python train.py --n_layer=12 --d_model=576 --n_head=9 --n_kv_head=9 --head_dim=64 --d_mlp=2304 --vocab_size=37492 --activation="tanh_gelu" --norm="layernorm" --norm_place="pre" --norm_eps=1e-06 --positions="learned" --qk_norm=false --attn_scale=0.125 --bias="all" --tie_embeddings=true --parallel_block=false --init="uniform" --init_std_qkv=0.0177 --init_std_o=0.0 --init_std_up=0.0177 --init_std_down=0.0 --optimizer="adam_variant" --lr=0.000719 --lr_mult_up=0.876 --beta1=0.9 --beta2=0.95 --lr_head=0.00471 --grad_clip=0.5 --warmup_steps=212 --schedule="wsd" --decay_fraction=0.833 --decay_shape="linear" --final_lr_fraction=0.0 --batch_tokens=262144 --seq_len=384 --doc_mask=true --z_loss=0.0001 --train_tokens=1307000000 --steps=4986 --dataset="wikipedia_en"
Each number is 128 + 32 x the weight over its row's rms, rounded and kept within 0 to 255. Layers, rows and columns count from 0. Numbers have three digits each. The size before them is the row's rms in percent of the matrix's.

# layer 6 MLP up, 2304x576, rms 0.0238, rows 4-48, columns 432-503
104:123120127116132130125076141169150147149081107080102131117073173146131112080115162142161144082118131080141155134225109110130155146136131162155064137122165187141158186142072207138171050168110115122085125143154125134149
113:086143091132149114147143101151077179155093126107120097071105218117148069151079141115129168104111151094092065181121140163120104066152117142169162126125138112146136179147128114112195111202156103129148119087159086068107
121:073160105141191075132135079086082089077085154088122121157136165163147122064106036117129181129107155130133116094130122113122103138136105086216166138143107121132116103092057197124131129162091114161082154160134100082068
096:113154123046125107092099152099126154160120144168109163161085139132132111140088086115137152170112134142132156088155108151111118156130098189144152107108159094133119177205158155082128161126107075223101093139109079110185
111:064148139101123179158160071166084115204095147169166088100135167119094125125095148114168105124156085136156080096147111145131140066120123142153135051165128136111132085106150082044222144165067118194135155100102087113157
092:130138184112125146097131106113123076102144122122154087141123123181140197110129144155157124098128116196140154076109148085133120125135180075151181105133088089096107141072131144107130151110156147112096138098190203139118
097:116098127120130054172101123156129140141110104116160098093141108124165128119112112077130130073128087141083118140149197103090158109118131164163130139134104134109074134082079104137143128185125108154146087135171133053118
102:096151128129117130151092132083131130121080147102124128133107209122120133123152149083166162142110075112167079088126125129121152155141152185144123116157144134076111099157110139100196094135139112169049130160132117063129
098:079133108127188074133077123132111128064121123064147158111104126108149087107143162111150129082127138111131129131080165094111029150095094123114099156144165116145138154140100126133110147103210115086166112131110122178093
091:129103084154062122084147176121144124122076130196155108101097142126090119132143135148106098109141119097076093087111115098120102134143090147109136176162147105148136160160115187140127128089095104138103082092113161137169
101:139108138115109089112163114145133120063111121137185153161166189164173134104125112093106235115075118092149193102120108092111093126109145136168081159095085154137128079118127124184131153126122116147101115101134132161150
098:158129175109125128079060074106055117155107104148165159093117083090123143108095126130200117147096147128133142066104204107174158166157181151087158161144125103147155108112131155131141093157116115126185084135076120144119
089:123137166163122118151180133107074172121114085164178141123116114130152078133166126107129096070106180153166120166153171173114129136167105131110151100123128133181133144140100123137113096124069110126138127115149091099077
088:116176167159144041142110164136172147155124135092108122121052117151122175111154140156117086088116080156103134103187097151143143134137102106183091152147146132122117183155114118126136126100134093136114172145137151117077
103:121123151122109133129121133120102147146135142069166135086118094107090125106124096120141199099144093098125177098107107132044106091118139092092086124144119120158156077149048090118155120133090130091096072125090142139123
093:143117112091175070131171126151144166056168149092081108116088079101144125125123094167173129181177166139158164047158129092133094139146140117155128141124147094099108184154142135152147188146150105091182087099166115102162
117:118147134055111075116142121074103098097062082077126117148170089162157105089096087090148146077099147113150167065105131098113117172075105080132081120087136171138173143165099110176117138126104110107104178108116153104126
097:139086179144138107116180030097106122106108128146176104124138052115117154121137100103163115146127070120135123126117157152136156116148143113106167160156133053095147127124128118130147086120178141145195101144213167108092
116:132139096177104108147104094145103142170107118134152094038167085099159122149110116080117130061119128135130122151199197106107137082130163131100082081097110175120150097122120126119138066079088114146111092146114162160089
103:055079101125111132115083078152130170059096157112159029157122096131161097125114114156154158157166170179143118163079186167132122053102126161168121086118114140131156172103150085165155116143108100084095097122135128129160
112:075158097176109120076127115116110123070121108112134099073197125059221140111127174184132115172092122150165140133146109109125110100144078146122158071103103197130106159158144074148133177109127077099103108112175170115095
104:100178185106053087063091099129106149107096117113112149163147141123177079145110093103182069132106089162171122109182180117117117095134098151135141045158089131095132129153102088147147102156173099091090164161153201140109
098:082090129068126121157101162077156088147143060117104115118095124157116108123081131155117133109113071082161145124123116132087088181091094115123085130152200120144172145113092182063143145115105100128167138131108166167108
110:028101174128122126148119116154097107066083101104126101153120135179088122097098128166143172098123095120169178121182128135126122097131102078138131112161129158166126085046151107054160099092052143170121134089130114161157
106:067145172145114137135107140139084143100099116147177067066195100159155161079109108094106074162145140203097130102107131155104168121119154046144136110160064147105114145126119066148180114168129087149077073135137126124141
104:088120132075137090101118147149105116089135167156186119109087089166088113093131142134174115144159093112154136119118087145088142131105092170124123097129126107122130138103101126162149122191174113101123103113159141155158
102:069119145068126131134084112068112086179112041125144121177145098137150091128126133124156053148098094132158122173112125179142052105141098123151136096103148139153141147061128135117160123107091073106109100133100177114112
096:137137224144120111113124114173135110076133147100176128102087092163129172118130135109089126082076140163152151064152146151123094122098146126122135094156116160130166083132127101137098144104083140099098078086059170171126
103:119127146162133169084211100161079146077164143129065131106180152199127117117102097067184175109106062133145099107131173130104098093153114145122162103140136153133155157100150150118117146162162124140121115102088128136061
091:141174220143108091090149213106080112178088104130104189128097157122141104122100098140162087101104163126138141098108096100146144094103163101177108139110104128087116141208076085094151085153093148120111067059142139124184
107:146104138085091107068139139103136165121110175165169139162156145140115126115066142106203157115147084144148072132078106152130152044132112104223144122138178174139177074125161119106151076205083110168084112127134110134153
102:111154126099145140124137155157130142155147097127137104186121128146114157104139116152110094134132137163114088149088106132144097090078089133118119094129091078129214112159155107083172133106166076136107132141152103130157
089:092151127100120064100118093133103189067130139144178116112107144137178173090146115120137088135112113114092167130129160135169141135172184118168125135174120048126129168154119144130139117167122142105177159134161127120038
106:131118134069096115160133157111129103142149097166095172112157122132172129079106094114161129096112131117113191118186111117151142096119114134182099130090179100111199135157085105124104135134131109118093117148151066119145
094:133075154138088073118131067161142156082106152131181106135133147109155114127118151132134082111102137129099109110137131165143162120120123090134185090120108052131116186071165168123104124177144129127155172116180097105140
101:123124131120150077140103179165113155055111173078106153119096183159110115152152118145199163142136161138117119100223102096093115167103110156138125134131166157157104195129145164178131111166138121147087121132100124121140
102:068159140156137064121081137082118128070113102139174170149109111134159105096117116138150097136134091131112127122181164138121115099070191146167082150131136141118136144142107145155117126117116114071105192091198166148150
096:174122117116093088086075112054147117130071197193137138095184087103161165178149114105107145116129156122134150149120094107120116181145071098049084128121127162086143129120093075101122103153110106189145078150074190135071
095:150088206097089105151150138059099149123140122129121121111148125124123128098150082080093173169160171134123142094110095128110171094104082117166157131114095167123176154170146138114093150133150146122140145095125085120131
110:103144156132134088144144141152083141099095177094142126118128091126150081118090110171138164103072177092189160160190154114137201148107100142116116137133108117152177152127080182084126101167072150105110193162129075113162
101:144095151115185113171066056071091153101156113118127104086123116107142083146135040159136071120119130148115060152129150083133116121161133143118148051114124126147174120130146091132186158123130104137131143180138093133114
101:175129186125149120111102046089081086150179117142120102144122139086152135126113178159108085162117092130145147099177134111147081139121128084095121136116167107110141125126168087133138132146105153085087160139148106085147
089:110152183166126148088161115133105054124169142098087190079104126162130163137079130131105141127110128141137077145103137186144094059170128106126149114133131119154193107135115179131165152148058131053090082081142145113082
093:133173137092153104060059139116138164098144134183146093104178093095125125121154122133124125153096076137133139146126093166121172092145094163111175156127127201082115114116059127165099156103087092122146091083132100143134
094:111120140112143112088138098132125106174126143102133143157170132113077125146111094153151126143072154109082067158174086148145174067084117165127074152133111087122122110128051150124164083172123116088127152090193115113117
# layer 6 MLP down (transposed), 2304x576, rms 0.0211, rows 4-48, columns 432-503
097:165100126201146174129082123116102083127107153161081155176084144101118156110119198147153114122117036090088110119096099168129147172187121121097160096104118129088121138100204141070048135095163141153114170127161182155059
115:099137186173154133115162134161104173160111096170127117185103137127172161119157106148091156105163095096095142113145130123053183176190090123111101122142160140149111159148136139140117115102131111150133130097102060123134
129:104161124151134137135107124184144113108116142131131132106083113082117101121135193144166107111127092042132159145128172174133060140140055112080041125103168138142189147104107129122038129138144154055226138094146216147162
086:199057174207084188142101120148116178099158087046144128171084129108158103109096082110168082087136141155139154156130095130179164107108146154089083129198155137124127164115118161128089150093104164131140090102162090134121
115:120169144101130128111099083081099103133143118088084092169171098156100150113150074093111164168121082163126109174144163117144104136103151121166116174031098130120120137172120148081185133136152097131084129140134116121111
091:113185143160133133143060114117131190124142121108122156120179138149077055166145181134152106137079081096110158120106104131147137165100129137091145156105090180142108143150161084127168155146152114077201150139158122081162
110:121146162148094143108121144129152082110118124173091125082126134091058206136113175108129105147133134195121125147130059147116156087152177186137185093124141167160156156125122103118087118102139140146178154138135120096066
113:170155149094144100084121096188098153141130134153107125077058047116082099066098153178147104106086106164092140153131149165141126126082127083115150177144134124104139149144201131100106104125160134107138069133105126163120
105:148162153132139144140120105114148062185082146124081125127068133146119132138116122158090176154181093112105149142141139154137088087147080132133119138150127089117132108159141178127085125183111118138145111088123108116152
093:137146144113171121126195149133138120136101135146119093097106135143113082193121139141078159110134184134131051156096108161163106148065147090104166204100092174085108143063106174120164148128143126176199119171203170160173
090:111143133136103200099027133137148133113146093104160125122116164136182135120191150187172107113122117165168083061088158170165149153173100172108131086153175129153122127121158087132147079091158120121139102126140126145152
092:099146121101160117096181093132180178112118171107112117210108169123107127149157113138156144107141095031083092149146124082183216101061113148128100216142097138131102144175132103147155139138171147119122126142078133182187
087:215105157100141119166076087163123101146156114086089136145151169145080139143127097142072134122135102115126095127105124114100159132111117167147113147069100110137137128173072098093133177093173120146122086132135126109142
080:163136123155156155111127125099077103123125194122092133118177123079091096143119136131103109142196115139134116162146113156145103161086171117110157094148111110136137136118157179118151136150111115193158155149138171142116
101:045109099112146114147167112102144118193127088178164108160105130161096125132106134131150160158140089103090095105198092118141140133123097116170159129140128170152137104124116117165127122089125146126107130133094072149133
080:157122056171120111091146054105098116159115108115124159149092151088096100121080109124129095119160120171192159128140113058139091236171189115121108057106128146097181069131170121137109099151078101151101065132084127143147
137:121175165140131070100177115137200150142101063100141110128136140113102145120122117112150171093055129125152157098085063173156144124118130096186065163148105158112133131151091141117071152147105114141085145167146135092146
085:179127113157152114102151168151137125125108131120126115115134145148149115124130101116161120130139169063102093164137100139087106154096107119129112139152131147053159092156114109154183146056093100075190114122110141111124
117:129119109159179109134073140080137127085112131102087112032091089158128103092105134160143142042164105121101154130165182150130131131122091227081109138120143108165182110123126130117171090123097120117143174137074074170134
098:139118085173143106125138167105155132139176160136185114179140169182097154130088094121065128172111126105037130139100099166138147128137131161112124169137142098171075141141079142097110104169161133118145181169107041057132
111:177112101147094163087145112062102122129121078097169120162120163063147093070098129168142117111153091156159116187086149118125183088146112092118122121149174148157087102134169113160156126097192138153142139134092130081126
109:145133128174121091172175129108162059160130151130075132126136193128143137127140121175154075096110159116121105165144079129036159185116081054132104135135119180138055109115160095118108155095110083127113040144105151124160
089:095138108115155174132116085166161111150065090181112130147131093127137143115123165117171108140138130164143147102088163105079165126163190083138115147158100114115125121120075119157136114171104113130155133146144143134132
105:152116080108108174105141112093111121157109135146156129118127120135101129123108167109131125122086156094162118134098043119143160134132130142165111085147160146129134163057073095085183146063152091139145186076138167124126
093:092127163097170152151167154159120116121144105102185131138125152188075135175137094103095147175150099197092076155081053135143137120106083124142128153088079163136149096165143144131152134090156137187173111152154162138136
105:139077147152170203166182144151178134091109114136166110082063142123104111152114078122110110154048143130153148120125180111121170113147149180091103192151096116143106145123109110101076114081107137104100152086091123159120
105:176147103160111147144117134147207161135127222097092171112133177104135152167099134081176113085127060105105113126111096117129149174159081174105132124153098090168107172144121138090126101097141109119164129081113184086101
105:119166106071149112112076145123117108159125129082169107118120104208147064084160171145141119109133061193157141090061127138140082134113115117150112130134103151141113178145206163131101173135118149131132158150133109138160
097:098153142149114111157136137116052107142153187120124166103166108133146130097121150158124115028167081114108175134118084133159113130085141143071066134155138157092153117088082161158036122179084183139205104133104143213113
087:123115086151089072105090115137110145139206123091098107159196112099090132115128131168131149161156188134153127155122062141142133185157164105039158110107144141048139064065197068127181144085089131120139153131127109118098
105:138091156109173186118156153102128125153125168166107120151168059163149137152165140083049146065139061047110098118136135133085125151093115159159070116105128184147100119146167174183121121163101138120140165108078090113118
101:153103133112087132195121161117144144046042116123083162092097166090109128154145145108094182119156157108130121167104156105150172158141126029138137167070061128149061134146141140095149113107152135098135148144068090111139
085:101099090125197168128118194096124155121133133041169070071085122137120119113146130120130139103124159140096070128095121072148116096109106092101150107091073138118138095104129139103151128110109104121062144128144154041151
111:132161128109141099184119144164128093145151134087135045156128141137114125125143111143102140088123101096082139134180107127168241146131139146116087199116167127134109112176122126129147132109072149178152076178118127109125
075:121176155118176141133117112142129113122129188110108160111111057112139135122149098134156128172126111060141132142153173100094121119077162100125089149074122092115154089130124158144174182121093058156080155153074105141140
096:162106186148147164156132076165141113127123131180096103075152167140129209102102113123140092112116077121118126131111159119128095057127131095067123120101111131155159132119176111095082104098182154126152148080128148150105
110:131161142137100189107151143131094115093130145116097127130100147119182176075148144124078170105132141156129114146132118123105133111159091106162105158179114053117177130118185104139122133113220106153130194066157046190153
095:148177168137117115116115195152136113128157106137166117109096128164097138178105165148123101172137113095099084119148122135116077036120150130227117145178151105117089159175099141133071121156131149094164173139147157162125
090:181071096123092107154100127092170132131071237151121131116085236118107161118186102198101201106144137136100171109093079060175072170139128127153186203106100118162079064169109116163081188103128115114131181137109101142115
107:084136082119165052117086127071109108132122114126112072051124139127157142132091129141126105142109138105231122143147135192127148139147096153123195123072074098134128124189125137144140137107112072156143126115103109134178
113:154146134156116106122080129109096091107130128127125137096137142111080146132107131125197082087090103148140129104123121158093115139104043125108119095070132152078158165181161103137156108147108095117175067166106124102134
109:109155065108091085135114185164142101136100068120148125114102129140075094166166092132155106102089170103187108132119123174131098125157136123126135180067162105129103127159072100122091135097049122156168093093137112121080
092:162156115076113091068182130106135079176118144160055121143125114116113105079143154133161135132077102121126191159184157092097142147106087140130153135123147117081179153089099121131131136123165080156094116135171083075144
087:138126111151109105150080158141150115188109166098092128120107124107118143167105156128135134104163130149148075131128148109178150148182166092115111090147169097121157126142164107120142139124161142096087136185128152076110
080:149129108175138161114134117140134123107105094156100133111103115113125155101178111109133172123129114109117128166149082140038107130155149106147208130125170139087117070113148086100073116079106127128141161100096089149098